From a checkpoint of a small transformer trained on Wikipedia.
Size: width 128, 4 heads of 64 (2 for keys and values), vocabulary 2469, 2.5M parameters.
Architecture: RMSNorm before each block, rotary positions, biases on query, key and value, tied embeddings, attention and MLP in parallel, capped logits.
Training: a variant of Adam for these matrices, 112M tokens, 3406 steps.
Each number is 128 + 32 x the weight over its row's rms, rounded and kept within 0 to 255. Layers, rows and columns count from 0. The size above them is the row's rms in percent of the matrix's.

# layer 2 attention output (transposed), 256x128, rms 0.0741, rows 53-63,117-127, columns 0-63
size [101 102  87  79  92  88  99  78  92  92  86  98  99  82  91  96  91  97  99  93  89 107]
[[132  60 145 103  87 111 124 150 162  76 125 142 137 159 138 125 220 119 142 180 143 194  99 188 186 144 112 128  59 107 110  87 138 135 102 155  95 119 128 139 161 147  96 117  81 146 146  87 160 115 125 102 126 123 126  92 156 170 127  71 103 180  97 144]
 [111 130  92 128 163 121  82  87 120 127  94 143 164  57 131 126 134  99  99  26 173 114 118 206 122  89  62 152 173 132 173 143  69  77 115 123  96 100  82 200 116 118 148 145 131  97 147 109 133 145 168 130 153 151 136 137 161 159 148 177 122 106 100 104]
 [187 134 149  88 104 121 137 173 133  28 116 150 149 108 156 168 139 144 116 114  95 111 126 181 200 145 129 117 169 188 111 154  96 128 137  99 107 110  94  49 138 124 132 160 147 151 111 148 135 122 154  84 159  72 151  61 145  73 128 163 124 118 116 118]
 [124 149 104 153 105  73 177 124 179 128  86 135  88  72 134  71 153 123  89 181 109 146 191  96 131 102  55  73 147 183 132  86 133 146  85 106  94 108 140  87 139 187 104 120 150 122 155 124 129 136  98 125 101 109 108 138 150 130 106 158  87 132 148 137]
 [108 121 156 157 127 141 144 103 184 245 103  98 117  92  93 117 134 116 120 146 131 178 102  64 125 154 159  82 162 135 130 136 204 166 123 150 129 120 134 133 156 132 119 105 150 137 139 145 141 171 145 189  77 141 141 108 117 123  89 103 132 166 140 154]
 [ 93 197 155 121 134 210 104  81  85  89 104 139 181 106 138  74 118 169  77 144 183 130 110 141 110 112 203 149 153  85 182 117 133 167 151 128 113 144 116 143 134 109  74 120 144 146 117 104 172 155  90 103 106 102 117  53 136 155 116 182  99 155 117 122]
 [124 158 149 142 162 175  90 142 121 180 133 182 112 167 120 136 177 157  98  84 139 177 162 135  50 106 190 114 130  36 151 100  98  97  98  89 100 108 129 167 133 121 127 156 124  73 136  42 188 167 147 165 144 171  73 107 127 118 183 110  98 154 109 114]
 [125 110 143 133 126  64 151 102 140 202 124 179  94 152 132 160 133 157 185 119 136  99 169 139  71 148 220 135 109 158 113 140 100 105 140 124 118 140  99 112  94 169 116 115 108 170 173 124 171 129 132 158 203 163 156 131 167  78  98 144  97 135 159 122]
 [144 119  97  68 124  90 129 131  99  57  72  77 183 134  99 130 146 140 168  77 135 129  66 109 150 150 116 105 119 107 130 145 128 124 129 167 143  96 113 133  87  73 161 131 198 151 145  61 136 161 148 153 110 106  88 133 144 110 161 143 101 118 131 122]
 [ 87  88 145 145 165 102 191 111 156 151 146 162 126 125  91 173 160  78 148 196  94 138 135 101  80 127 130 161  62 146 103  69 144 128  75 178 101 102  97  84  93 207  99 105 120 127 103 143 128 130 119 147 172 121 120  89 181 145 145  90 137 180 167 151]
 [115  90 106 137 113 124 141 134  81  93 110 140 183 121 107 141 167 147 169 184 119 130 146 140 103  68  83 128 149  73  90 106 101 112  64 145 145  74 102 140  83 155 155 122 132 119 117 111 159  73 144 115 115  50  79 128 124  97 111 116 108 168 135 111]
 [178 174  92 107 173 124 138  84  95 112 112  96 138  85 163 106  67 152 136 142  84 138 115 139 149 137 163 167 121 153 136 128 147 105 153 129 153 163 156 112 112 200  96 109 122 127  88 106 105 145 154 133 146 170 147 142 156 158 125 135  91  97  89 104]
 [146 126 136 189  89 131 162 189 108 124 127  81  78 131  99 121 115  97 122 178 144 155 164 190 156 146  85 159  91 163 109  97 105 115  73 175 196 149 130 183 156 140 143 161 112  52 126 146 104  87 137  87  61  90 131 135 101 165  86 122 138 138 179 187]
 [156 102 167 117 131 103  82 115 138  97 177 149 110 140 178 121 152 159 155 139 144 166 128 162 162  97 132 113 163 126 181 109  64 145 141 167 133 136 138  52 141 103 140 145 123 135 139 105 184 163  97 107 187 147  58 138 137 108 147  88 111 125 142 144]
 [100 178 149  96 139 117 174 151 140  34 150 145 163  98 144 124 158 149 134 155  97 139 113 136 137 125  68 104 175 114  94 137 174  86 129 105  66 116 154 120 132 115  53 160 146 148 118  92  90 117  99 105 155 103  92  45  87  95 167 138 167 117 101 142]
 [144 184 182 133 116 140 170 188  85  89  88 149 128 183 145 202 163 141 109 144 111  87 156 119 144 121 148 145 147 100 101 142 107 111 138 131 118 115 164 142 149 125  97 134 127 124 151 100 181 122 109 128 152 193 123  89  93 102 175 154 217  86 189 164]
 [135 142 141 149 111 120 155 153 103 170  90 130 114  79  68 131 158  61 114  72  10 179 148  86 115 131 147 114 155 142  84 104  18 119 120 157 112 150 161  80  56 182 169 148 108 143 135 126 122 164 167 162 182 174 173 165 158 135 137 164 107 136  68 124]
 [116 159 133  81 144 135 109 106  88 174 124  94 109  76 118 111  97  87 103 174 125  69 107  96 149 172 129  91 116 150 120 135 121 128 169 156  78 120  60  83 140 142 143 149 126 141 118 130 135 166 196 119 153 146 134  78 127  91 156 176  88 161 111 117]
 [102  83 134  89 135 169 141 132  96 139 192 141  94 138 117  76 147 139 100 148 189 100  93 113 181  77 145 104 164 141 111 168 104 139 126 165 164 114 152 165 127 104 134 118  83 137  85 117 147  80  98  92  96  86 155 161 101 147 110 115 117 101 202  97]
 [147 144 129  56 167 138 129 103  93  90  90 136 100 136 124 143 103 169 109 185  61 166 136 120 127 139  91 115 116  88 135 108 174 147  66 141 206 133  86 125 140 118 159 100 156  78  59  81 204 121 147 173 159 160 134 137 148  86 133 103 147 157 137 151]
 [132 179  62 122 101 155 141 131 148  83 137 121 147 110 149  28 135 163 152 112 148 155  86 162 224 163 161  83 106 146  82 133 166 160 108 113  85 163  80 100 141 123 132 143 143 145 124 152  55  99 175 170 111 145  96 130 104  67 131 183 136 128 100  89]
 [166 108 112  75 143 141 105 128 161 116 123 120 118 109  77 122 134 110 122  97 102 100 152  95 119 215 134  75 176 161 169 137 151 126 132 152  73 101 171 130 170 131 142 143 126 159 144 100 137 130 142 117 170 121  78 129 164 126 181  96  83 153 101  87]]
# layer 2 attention value, 128x128, rms 0.0687, rows 54-63, columns 0-63
size [ 92  86  96  92  87  97  85  91  84  93]
[[154 155  88 150 190 125  84  80 120 142  98 135 159 168 120 121 155 174 167  67  66  75  99 126 111  78  81 149 150 180 123 149  77 100 121 174  84 102  93 156 127  82 128 165 105 121 148 161 126 118  98 108 152 161 104 140 113 104 132  93 103  46  59 102]
 [155 134 216  70  77 130  84  82 158 126  96 190 112  89 153 114 152 131 143 122 143 118 111 112 122 151 231 127 157  92 169 137 202  92 148 105 119 129 136 101 121 174 106 129 200 137 110 117  97 130 182 122 127 134 168  94 112 104 133 138 107 138 107  86]
 [116 147  89  25 127 136  76 117 176 127 167 131 174 126 190 122 155  77 135  70 169 142 183 157 108 114  77  78  68 105  74  94 115 122 115  91  90 166 134  89 122 156 157  81 139 175 146 172 165 155 105 149 132 149 101 156 138 163 104 181 179 102 174 126]
 [ 62  89 100 100 117  91 115  77 155 171 155 129  91 109 167 115  73 173  37 106 152  98 154 106 135 147 116 104 114 148  63 157 110 143 147 157 124 158 142  62  68 127 136 163 146 146 102 130 103 111 121 103 149 108  95 165 142 113 133 196  44 173 117 142]
 [160 140  91 128  82 146 151 155 109 134 200  95 144 100 117 198 143 167 194 146 174 111  81 114 113 152 103  99 171 142 130 147 177 123 125 119 144 139  94 131 125  57 114 171 117 121 156  79  82 100  81 142 152 113  92  73  92 137 105  97 114 129  98  87]
 [157  99  87 176 130 146 181 186 181 132 129 124 127 155 198 169 185 118 179 106 143  90 123 135 136 129  85 139 165 139 100 162  39  71 113 111  90 128  77 140  89  92 129 160  68 126 180 133 101 136  74 184 163 131  95 141 143 161 140  78 104 120 129 188]
 [143 128 115 168 132 132 117 121 178 126  86  78 184  62  72 123 149 137  92 139 142  83 133 134 133 147 150 138 177 134 100 140 107 130 167  96 107 168 149  94  72 166 165 179 116 151 122 119 140 190 164  93 132  93 192 145 131  94  54 153  85 168  90 132]
 [107 107 167 145  78 165  79 109 187 110  61 145 148  74 176 118  92  81 154  82  91 104  67 137  87 139  97 142 148  77 133 137 153 110 107 126  75  98 116 128 147 144 134 166 118  91 132  76 136  83 139 119 123  66 104 168 179 203 124 146 116 135 110 129]
 [182 125 146 160 103 155 100 201 126 134 115 186  96 178  68 126 110 138 125  91 127 157 168 110  78 103  92 141 162 102 160  92  99 102 157 116 130 108 137 109 179  94 163 124 164 112 167  96 107 149 124  82  64 143 156 116 167 132 173  91  91 194 168 182]
 [ 95  96 162 163  92 108 109 171 130  96 147 119 120 137 177 142 174 101 108 139 187 127 116 125 142  87  87 203 115 117 112 146 129 109 173 108 150 164 103 160  98 146 145  86 155  70 131 190 132 141 177 164  77  97 173 116 127 103 121 146 130  85 126 138]]
# layer 2 attention query, 256x128, rms 0.0904, rows 128-152,192-215, columns 0-63
size [ 84 141 109 114  98  99  92  91  98 104 108  84  86  98 105  99  90  95  96  83 107  96  95  90 105  71  99  89  93  89 101 105 106  86  94  88  89  94  89  90 101  97  91  79  95 108  96  83 103]
[[144 113 169  92 119 105 183 149 116 128  81 129 109 139  95 130 168 106 159 138 119  74 152  90 166 106 145 101 112  64 136 147 193 136  88  46 134 117  85 104 162  96  88 178 124 169 118 106  98 129 177 191 149 151  77 139  85 101 105  75  80 143 143 120]
 [178  76 124 185 135 150  76 116 125 148 132 143 119 110 174  94 136 123 111  72 100 112  96  89 143 131 116 210 139 189 163 180 158 148 177 141 117  95 173 117 112 170 170  81 139 149 106 120 148 145 138  76 163  75 151 147 176 144 150 155 154 119 102  98]
 [115 161 153 109 136 143 152 165 133 126 162 102 108 212 123 128 123 138  86 146 175 101 183  89 170  98 141  93 116  43 122 107  85  82  70 157 139 163  99 141 168 101 122 179 113 158 140 159  75 109 141 197 123 148  77 104  78 124  97 154 130 118 151 144]
 [131 164 131  79 153 127 136  91 158 128 158 121 130 128  88 160 130 116 132 176 146 143 149 148  73  48 185 120 130 103 108  77  86  81  60 130 122 185  94 165 114 108  81 178  98  89  92 122 115  89 115 180 110 165 103  99  94  72 101 113 101 117 121 177]
 [111 118 140  89 180 203  77 175 139 121 116 184 135 180 113 194 102 152 134 133 134 132 126 164 111 107 103  99 136 113 116  98 101 136 123 132 172 193 107 100 111 150 148 171 100 178  71 200 109 110 131 155 172 149  89 127 104 113 156 160 137 104 155 194]
 [117 130 128  96  78  95 108 135  98 153 116 124  81  90 154 103 196 147  99 110 126 143 167 106 196 126 107 169  56 129 141 138 141  97 110  72  95 168 147 110 190 143 116 149 118 142  82 133  91 155  93 179 169 134 112  97 152 145  70 150 119 153 109 122]
 [139  98  91  98 167  92 163  77 148 154  78 145  57 121 103  98 121 151 123 140 127  90 135 153 134 140 161 141 117  80 118 107 157 136 122  95  64 106 154 163  97 147 177 145 140 117  59 205 197 133 138 156  88 116 154 107 144  92 153 133 105 101  43 155]
 [114 145  94 189 131 147  95 123 146 133 180  89 160 142 130 140  50 176 191 111 118 148  95 107 175 123  71 163 113 130  78 110 121 149 138  79 100 122  98 129 105 141  80 160 126 129 186  87 129 113 100 143 144  83 118 131 109 142 127 127 143 142 121 117]
 [194 111 157 185  99 119 110  91 164  97 161 156  94 143 122 143 176  53 156  98 169  98 112 151 106 114 161 113 111 119 151 110 169 101 133 107  82 136 126 106 158 158 139 108  46 129  68 100 162 132  95 162 109 186 170 123 145 126  97 139  96 109  83 158]
 [171 115 136 169  71 109 100 121 116  53 116 168 131 169 115  99  85  98 160  94 133  95 159 126 167 118 104 149  93 222 144 163 137 131 117  96 181  93 135 123 151 135 103 104 129 129 141 110 115 136 104 113 150 108 192 155 132 165 116 113 121 103  70 102]
 [129 155 155 119 166 193 154  73 109 122  99 204 151 140 116 132 135 126 107 138 126 107  98 164  97 181 213 139 171 104  80 106 109  70 116 134  66  83 140  93 151 109  89 161 143 135 108 119 134 109 119  93  80 170  68 115 125 126  94 176 112 122 161 161]
 [116 140  86 154 153 109 118 135 140 102 152 139 104 184  78 122  80  48 103  90 101 127 103 197 112 148 134 111 125 124 136  82 144  85 119 171  83 110 123 128 159 164 137 131  86 112 117 149 154 162 156 201 109 131 105 175 118  54 113 117  98 163 108 174]
 [ 95 100 130 149 151 143 100 131 159 108 148 131  46  81 123 122 117 125 113  88  71 131 136 150 125 170 103  90 134  93  97 106 127 150 125 121 120 129 101 177 209 125 106 131 120 111 106 122  97 186 110 138 138 131 147 122 101  73 181 108 113 165 108 209]
 [172  97  81 188 138 102 132 109 111 108 142 133 134  68 161 139 145  88 130  61  59  95 105 104 100 167 129 134 138 175 137 161 157 175 123 115  79  93 165 132 120 174 156 107 178 102 110  82 192 174 166  68 105  99 175 119 199 164 152 113 146 101 159 134]
 [104 120 134  99 163 111 195 150 147 171 115 106 154 132 150 146  98 132 127 157 142 144 118 109 153  93 127 104 119  80  89 111  65  65  70 157 121 141 111 178 143 109 114 164 168 181 149 185 102  87 100 154 115 138  48  91  66 116 103 161 127 177 129 130]
 [165 155 121 136  98 156  66  77 148 120  85  92 178 184 147 168 174 117 129 110 159  96 144  95  71 133 106 131 159 153 157 116 196  79 142 138 117 133 120 150 104 136 128 117 133 128  99 152 154  57  66  97 126 172 116  69 124 176 134 162 165 115 167 128]
 [ 90 111  91 141  53 121 112 135 144 124 141  89 134  67 149 144 167 181 146 104 110 122 111 118  82 191 115 101 114 112 158 177 118 162 154  86  82  82 137  67 123 148  99 141 118 150 187 103 148 168 142  80 136 122 162 115 121 130 124  88 196 145 127 191]
 [140 134 165 122 124 105 189 122 152 124 106 159  77 124 110 125 101  92 150  91 145 128 139 127 169 194 124 145 168 162 158 174 158 152 162 129  79 110 165  63 126 113 119 133  98 128  88  95 129 160 171  79  85 145 200 184 167 116 201 179 147 151 112 107]
 [126  66 151 107 126 124  84 170 144 103 164 139 101 128 172 127 134 164  98 110 127 147 134 206 175 114  94 156 167 169 154 165 134 156  79 109 193 109 137 127 106 146 154  90 102 166 121 115 177 147 148 180 142 120 156 116 145  58 210 104 189 109 110 123]
 [136 137 136  98 140 134 138 122 133  98 127 153 128  94 139 182 118 140 161  98 111 153 141  67 108 162 135 112 168  97 145 152 148 127  66  88  66 131  93  83  82 158 147 112  93 179 134 121 194 123 105 134 132  82 172 135 152 167 209 160 126 157 158 161]
 [ 80 121 142 141 139 136 120 114 163 184 166 144 168 145 125 117  88 118 136 187 101 154  98 105 147 141 175 119 128  76 131 122  70  81  88 156 102 128  75 110 109  96  93 149 115 112 132 176 106  60 119 152  89 117  93 175  95  78 100 165 147 129 117 131]
 [161 112 131 117 141 125 109 112 139 130  93  50 101  87 149 178 211  96 132 127 112 156  98  99 107  83 144 182  97 149 114 135 176 116  57  97 138 105 119  91 100 118 168  79 107 166 168  99 145 147 136 163 185 101 138 141 188 126 171  67 195 119 213 135]
 [121 158 183 161 121 113 115 104  97 123 152 112  84 147 113 131 117 173  87 116 103  59  23 137 103  94 126 151 125  81 103  73 168 132 162 103 127 145  94 131 115 148 128 141 161 177  77  85 155 181 113 141 149 128  92 128 165  97 185 153 122 103 186 157]
 [116 135 118 115 188 174  82 124 124 129 106  96 131  92 109 114  88  89  29 145  93 120  70 119 124 120 175 105 124 119 100 147 154  98  78 158 174 178 153 100 107 104 104 119 173 111 128 108 116 149 114 161  91  94  99 182 173  91 103 113 117 144 160 125]
 [182 158 168 133 163 132 187 160 200 111 142 176 150 140 127 204  82 161 187  77 150 177 152 131 135 117 197  79 106  98 132  86  78 116 116 126  78 133 116 110 136 138  98 142 100 177 128 145 137 137 155 119 166 141 135 157 108 191 172 150 122 125 188 116]
 [104 136 151 114 181 166 124  90 181 114  94 105 128 150 154  56 150 149 137 138 177 174 149 110 188  74 130  94 103 173  55 151 164 189 149 134  91 135  88 186 138 137 130 105 120 156 135 156 175 109 129 164 155 128 130 141 129 107 135  94 125 123 113 150]
 [136 102  70 182  87 136 155  86 143 126  67 170 132 102 161  88 138  94 106 134  74  71 119  78 132 158 110 155 157 152 149 199 129 141 157 109 132 117 177 125 134 187 179  93 118 117 128 106  54 119 130  87 154  89  99 104 156 104 124  96 131 194 120 121]
 [124 121 166 132 185 136 114 119  99  80 174  96  94 156 149 122 105 152 134  88 164 201 127 137 129  98 218  50 123  97 125 104 122 133 139 119  79 136  63 128  82 103 155 147 198 123 110  96 179 143 100 231 121 148 136 176 125  92 114 140 159 158 114 148]
 [142 170 145 123 193  98 101 128 126 140 181  87 158 111 153 159 150  91 144  83 164 167 167 149 131 113 112  67 146 110  79  94 108 127 139 134 145 114 115 111 119  81 139 170 161 148 131 138 144 158 145 131  91 101  97 100  83 132 110 149 158  90 167 168]
 [123 142 171 120 156 192 101 148 106 138 123 173  85 108 127 164 121 121  76  84 119 105 158 154 103 129  76 118  85 121 176 162 127 128 118 132 157 124  95 174  95  94 124 113 125 108 131 146 129 112 127  59 151 110 162 115 159 139 153  99 130  87 103 135]
 [168 115 155 157 153 130 115 138 157 119 158  76 124  85 105 141 159 167 172  87 165 155 112  98 132 119 168 137 193 131 158 128  95 142 100 138  94 196  94  89 169 136 155 116 149 100 153 143 175 183 121 145 144 217  84 141 155 117 141 171 139 119 180 121]
 [142 143 154 145 114 150 107  52 163  79  91  79  83 173  81 174 151  89  71 152 114 110 119 146 191 110 135 112 102 159 150 112 126 164 105 137 104 106 136 115 137 120 142 167 100 111 101 123  79 173 116 167 130 127  62 122 131 162 145 141  90 134 164 112]
 [ 58 114 135 145  91 103 143 141 132 116 132 128 108 113 122 115 116 126 155  85 144  85 182 162 129 117  85 152 136 119 136 131 101 107 148 158 160 113 122 116  92 106 129 123 138 113 191 105 108  98  93 161 161 170 162 119  94 168  81 103 128 181  98 127]
 [139 117 130  51 106  87 132 118 117 194  77 140 174 172 188  88  70 100 123  86 152  87 148 163 135 146 157 102 102 184 156 123 165 103 161 124 171  76 151 136 137  76 143  83 138  87 122 100 129 127 133 118  70 105 161 170 124 101 140 165 106 104 111 164]
 [103 174  93 131  83 105 146 120 145 118 162 132  68 126  84 113 153 127 138 127 101 139 123  71 153 168  36 127 129 193 122  90 176 151 192 153 156 123 109 146 162 129 127 136  93 185 144 163  83 157 154  74 160 156 117  86 124 141 121  62  83 184 162 109]
 [183 147 118 185 163 226 180 142  96 167  82 105 152 144 143 113  92 167 136 120  86 203 158 142 146 110 173  83 106 139 119 150 133 169 127 101 107 117 120  71 102 173 106 175  98 153 119 114 115 125  95 154 131 106  88 168  65 130 132 179 142 142 150 143]
 [139 117 146 108 153  78  89 123 128 157  99 173 166  62 167 154 131 151 127 110 196 154 157 164  83 167 107 164  91 172 174 126 128 109 108 129 156 115 185 105  91  84 110 108 126 106 121 122 108 128 120 130  50  75 124 104 186 194 119 164 117 149 112 207]
 [112 126 153 178 104 123 116  76 137 135 122 165 121 141 159  84 111 155 105 119 121  73  99 133 172 118 156  75 140 168 105 134 145 168 193 128 175 131 163 168 158 109 160 138 120  70 105 112  89 228  70 122  98 115 114 129 142 179 157 152 122 133 157 104]
 [149 160  86 101  77  78 151  89 101  84 102  95 116 102 143 119 141  56  74 171 111 111  49  90 153 160 134 120 124 122 119 113 122 159 154 126 113 118 158 121 168 156 111  72  80 175  93  93  83 143 172  98 172 108 126 126 121 168 137 104  87 117 101 153]
 [170 120 161 114 163 165 100 167 164 115 146 124 161 158 104 160 140 158 165 145 137 201 116 143 141  89 149  82 135  49  96 103 104  75  83 149 121 129  91 134  86  86 140 158 140 103 169 171 149 135 139 144 122 111  94 169 115  99 126 143 148 105  70 134]
 [134 123 105 136 116 143 131 159 184 128 104 136 119  74 141 153  79 147 144  78 123 163 121  72 103 168  88 142 150 156 104 158 151 131 149 104 112  83 103 119  87 157  82  95 165  98 147 149 154  77 101 127 146 138 102 169  77 143  62 161 111 112 169 109]
 [114 158 115 115  87 116 146 104 149  57 165 160  62 153 104 137 160  65 105 157 113 129 135 162  73 124  91 114 177 135 107 134  86 120 165 139 135 120 150 146 125 191  85 106 135 123 144 108 132 123 112 133 159 129 180  40 108 161 154 161 158 138 111 162]
 [104  76 116 146 116 139 114 160  89 125  65 116 156 212 142  82 136 144 112 172 150 118 112 133 143 137 122 100 144 112  86 138 131 122 134 171 157 122  96 191 173 167 174 144  89 177 120  88 105 104 112 169 171 161  49 127 135 104 155 181 118  86 152  66]
 [102 108 149 130 103 179  88 149 107 134 121 147 111 115  71 108 142 130 112 150  93  96  75 138 168 103 112 128 114  90  94 151 183 110 164 126 111 152 102 119 165 116 111  94  79 125 146 113 113 128 194 100  77 133 142 124 160 119 104 129 118  98 151 112]
 [ 96 211 104 146 117 156 140  50  74 128 113 129 126 130 124 102 178  88  95 155 101 162  38 138 143 103 158 110  97  96 155 158 143  95 111 104  65 139 166 152 176 110 138 138 128 145 108  93 127 191 107 116 133  88  96 112 146 158  85 132 130 165 118 113]
 [129 120 129 115 179 103 155 161 125 158 125  81 210 109 119 119 118 158 145 129 184 177 152 166 140 120 123 131 105 125 125 115  58 100 131 116 125 138  86 118  65  95  94 148 176 101 132 102 117  66 174 121  75 172  76 160 119 103 112 176 161 128  66 140]
 [102 171 111 107  78 117 131 152 115 116 164 133 112  58  69 157 113  94 161 101  88  88 125 151 107 115  71 151 118 119  78 125  90 129 149 123 164  73 177  80 144 117 116 128  75 129 143 153 155  78 115 125 141 105 152 179 132 148 128 170 127  92 187 107]
 [179 113 134 168 120 171  99 141 168 174 118  97 164 144  98 139  51 109 117 146 162 160 122  96 135 104 161 130 113 119 122 103 140 151 158 101 108 117 162 144  96 106 142 134  67  81 123 104  77 137 124 134  67 101 143 103 182 152  96 195  95  96  95 144]
 [138 156 122 143 179  70  76 120 147 129 113 103 149  81  96 134 170  62 192 139  84 149 133 150  83 161 104 157 100 156 122 110 102 124  75 161 116 116 162 106 101 148 138 163 121 124 131 166 186 130 148 111 103 137 189 137 112  86 158  92 101  56 120 157]]
# layer 2 attention key, 128x128, rms 0.0846, rows 64-87, columns 0-63
size [120  95  87  88  95 103 105 111 118  83  98  99  86  67  76 103  93  91  97 111  66 144  92 107]
[[121 137 141 111 182  80 166 104 146 135 150 101 167 104  72 155 132  99 151 174 146 186 127 182 123 113  95 107 192 100 124 146  92  68 110 112 156 129 116 189  94  94  81 181 124 122 144 136 118  88 131 158  93 159  51 107  53 114 133 101 123 110 121 130]
 [193 160 111  75 122  94  79 121 141  94 146 179 120 113 157  84 172 104 101  84  83  45 111 136 133 142  99 139 110 203 154 133 149 154 192  80 132  84 166 115 154 133 141  68  90 158  94 134 172 167 114 134 126 136 139  92 162 175 142 134 109 154 196 149]
 [ 66 125 109 124 143  99 155 165 146 180 105 139 119 108  97 175 130 142 118 135 163 171 137 175 129 145  86  95 153  51 134  90 109 102 141 112 146 139 100 192 110 109  87 146 156 106 135 103 113 102 125 142  51 153  96  77  62 118  91 123  83 168  89 103]
 [ 85 141 108 159 141  58 165 115 114 195 103 119  56  85  95 184 138 134 108 150 178 182 144 148 131  86 156 111 114 110 136 109 124  78 107 142 131 153 116 137  96  77 115 117 161  88 133 107 170 128 131 105 171 167  94 122  84 144 120 138  78  88  48 153]
 [123 149 108 135 129 109 187 125 123 114 107 129 147  66  79 174  90  64 143 149 111 149 167 189 112 133 129 156 141  56 104 107 103 119 132 151 143 126 133 199 122 110 110 155 162 161 142 135 135  94 146 168 104 130  93  65 166 195  96  90 179 118 110 108]
 [143 167  75 125 109 171 122 110 104 111 159 104  64 164 130 121 166 120 131 140  75  80 133  73 129  82 124  96  82 134 126 105 142  85  54  87 140 110 120  70 103 101 118 124 109 118  71 123 119 123 116 132 172 122 173 125 163  51 116 105  87 134  82 168]
 [ 86 146 126 109 127 102 114 126  58 103 205 153 150  56 119 132  95  73 133 130 126 101 105 131 149 105  93 182 130 184 172 205 115  60  84 117 122 128 163 112 170  86  99  97 187 110  97  86 141 164  93  91 167 122  60 148 107 138 145 144 151  87 174 153]
 [119  99 144 110  86 155 122 106  89 130  77 152 136 125 114 120 101 124 125 170 112 113  57 148 177 152  89 134 129  77 150 103 179 141 171 127  91 173  61 102 116 118  61 135 160  70 102 161 121 145 148 146 102  87 161 111 141 109 175  98  65 158 145 108]
 [180 141 171 163 126 207 112 144 191 141 150 142 114 197 117 131 180  69 102 146 126  52 152 143 132 129 125 118 150 134  99 110  95  85 123 161  68  93 203 163 118 145 149 150 109 173 106 123 144 165  92 166 114 146 118 176 109 130 109 144 165 157 160 105]
 [162  49 169 124 198 178 137  93 123 100 107 139 174 123 137 158 149 108 146 121 133 100  64 194  53  92 124 140  96 174 124 144 210 102 139 163 130 133 134 141 149 128 116 198 128 188 126 124 105 124 167 128 132 114 146 144 195 122  97 121 135 132  93  44]
 [114 151 138 135 178 122 103 145 156 174 117 124 118 159 129 204 118 151 105  47 139  96 113 122 176 106 131 154 103 107 171 153 100 142 139 116 180  92 146 185 170 125 147 132 103 133  97 143 132 119 168 116  95 161  85 137 160 128 131 136 169  59 105 161]
 [ 72 148 190 128 138 142 183 112 153  84 113 149 140 133  98 131 140 111 133 115 133  64 112 145 162 133  68 129 180 123  90 158 111 128  82 125  79 120 130 135  93  94 137 154 171 154 151 112  99 110 142 157 136 169  48  96 101 134 111  90 126 122 177  58]
 [148 115 135  70 155 129 119 116 130  50 146 115 149  77 102 152 202 104 166 110  87  55 150 134 155  78 123 101 109 139  74 120 127  80 136 153  78 123 148  95  86 165  76 113 170 147 116  94  97 157  87 139 144 108  96 128 111 187 181  96 132 103 149 135]
 [111 128 127  57 159 158 125 115 160  44 177  80 142 147 170 134 160 153 144  92 111 140  93 163 149  92 156  98  73 201 160 109  89 186 123 102  98 167 207 164 133 190 114  96  84 148 123 196 137 151  99 114 170 141 121 156 117  93 152 144 135  97 137 148]
 [ 77 143  78 144 149 120 138 127 156 220  98  91 184  58 120 101  98 182 122 155 112 158 144 102 126 101 147 161 148 106 180 110 188 137 128  78 147 147 118 140 125 143 110  81 166  82 118 146  90 137 154 144 146 133 103 112 153 173 116 135  77  88 154 128]
 [181  77 151 149 150 118 100  70 144 172 137 120 108 158 123 171  68 109  74  84 108 117 141 105 120 149 111 137 121 100 142 103  95 120 112 138 124 126 111 138 156 124 138 125  59 175 143 168  91 111 162 123 118 111  91 130 130  73  96 112 109  93 135 123]
 [188 151  94  74  97 147 118 131 147  64 116 211  93 152 151  96 115 119 136 100 137  82 105  73 109 118 136 116 120 135 126  94 117 185 138  88 113 156 121 117  78 118  97 109 177 165  73 102 114 102 123 129 167 107 135 115 172 124 154  70 146 119 153  86]
 [140  98 140  95 143 129 146 144  66 133 100  98 100 146 147  96 191 139 167 167 186  65 157 140  90 112 177 106 123 142  87 171 115 160 150  96 165  97 109 124 119 131 147 100  88 111 150 116 172 150  49 128 137 134 112 139 108 120 112 170 149 109 142 120]
 [147 174 135 114  84 153 106  80 127  79 137 132 175 150 134 101 156  96 167 126 123  94  71 156  77 137 110 155 104 199  95 139 118 151 110 174 134 178 118 158 134 154 137  82 158 114 162 163 137 141  87 147  99  72 166 119 147 111  90 103 157 160 133 139]
 [145 150 109  92 114 112 130 133 107  77 115 132 117  78 143  76 156 112 188 110 153 118 103 124 127 119 121 170  78 186 101 165 147 202 131  97  86 153 223 120 178 127 137  85 144 125 103 164 124 187 137 136 135 104 115 122 179 145 134  90 113 182 109 123]
 [ 93  99 159 105 109 208 155 186 153 158  77 159 120 160  90 118  78 125 105 172 161 128 102 114 184 133 135 183 116 164 123  93 124 164 188 142  95  85 127  98 128 112 150 128 120 133  62 109  87 130 110 167 102 162 136 164 132 104 197 183 126 111 117 105]
 [158 131 131  97 127 147 117 169 155 173 122 131 185 133 149 104 116 120 152 136 165 176 153 149 103 133 189 111 127 111 108 129 100 100  98 119  99 178  89 156 112  41 149 191 116 119 154 150  65  79 119 147 134 128 114 142  65 123  66 112 134 181  60 130]
 [143 142 107 114 181 147 145 127 126 146  84  68 180 126 112 190 145 110 176 156 190 156 145 142 136 108 129 119 181 109 131 182 106 143  99 195 152 114  94 161 116 119  80 119 144 110 170 192 110  97 114 116 115 101  31 106  92  88  94 143  82 136 149 173]
 [ 99 148 141 111 141 130 159 104 163 114 123 153 144 126 159 143  90 155 172 139 178 172 160 128 148 110 161 128 168  65 127 116  67 159 116 112 129 154 105 152 100  97  93 148 137 124 150 131 138 111 209 113 130  75 121 113  85  82 152 155 115 182 117 155]]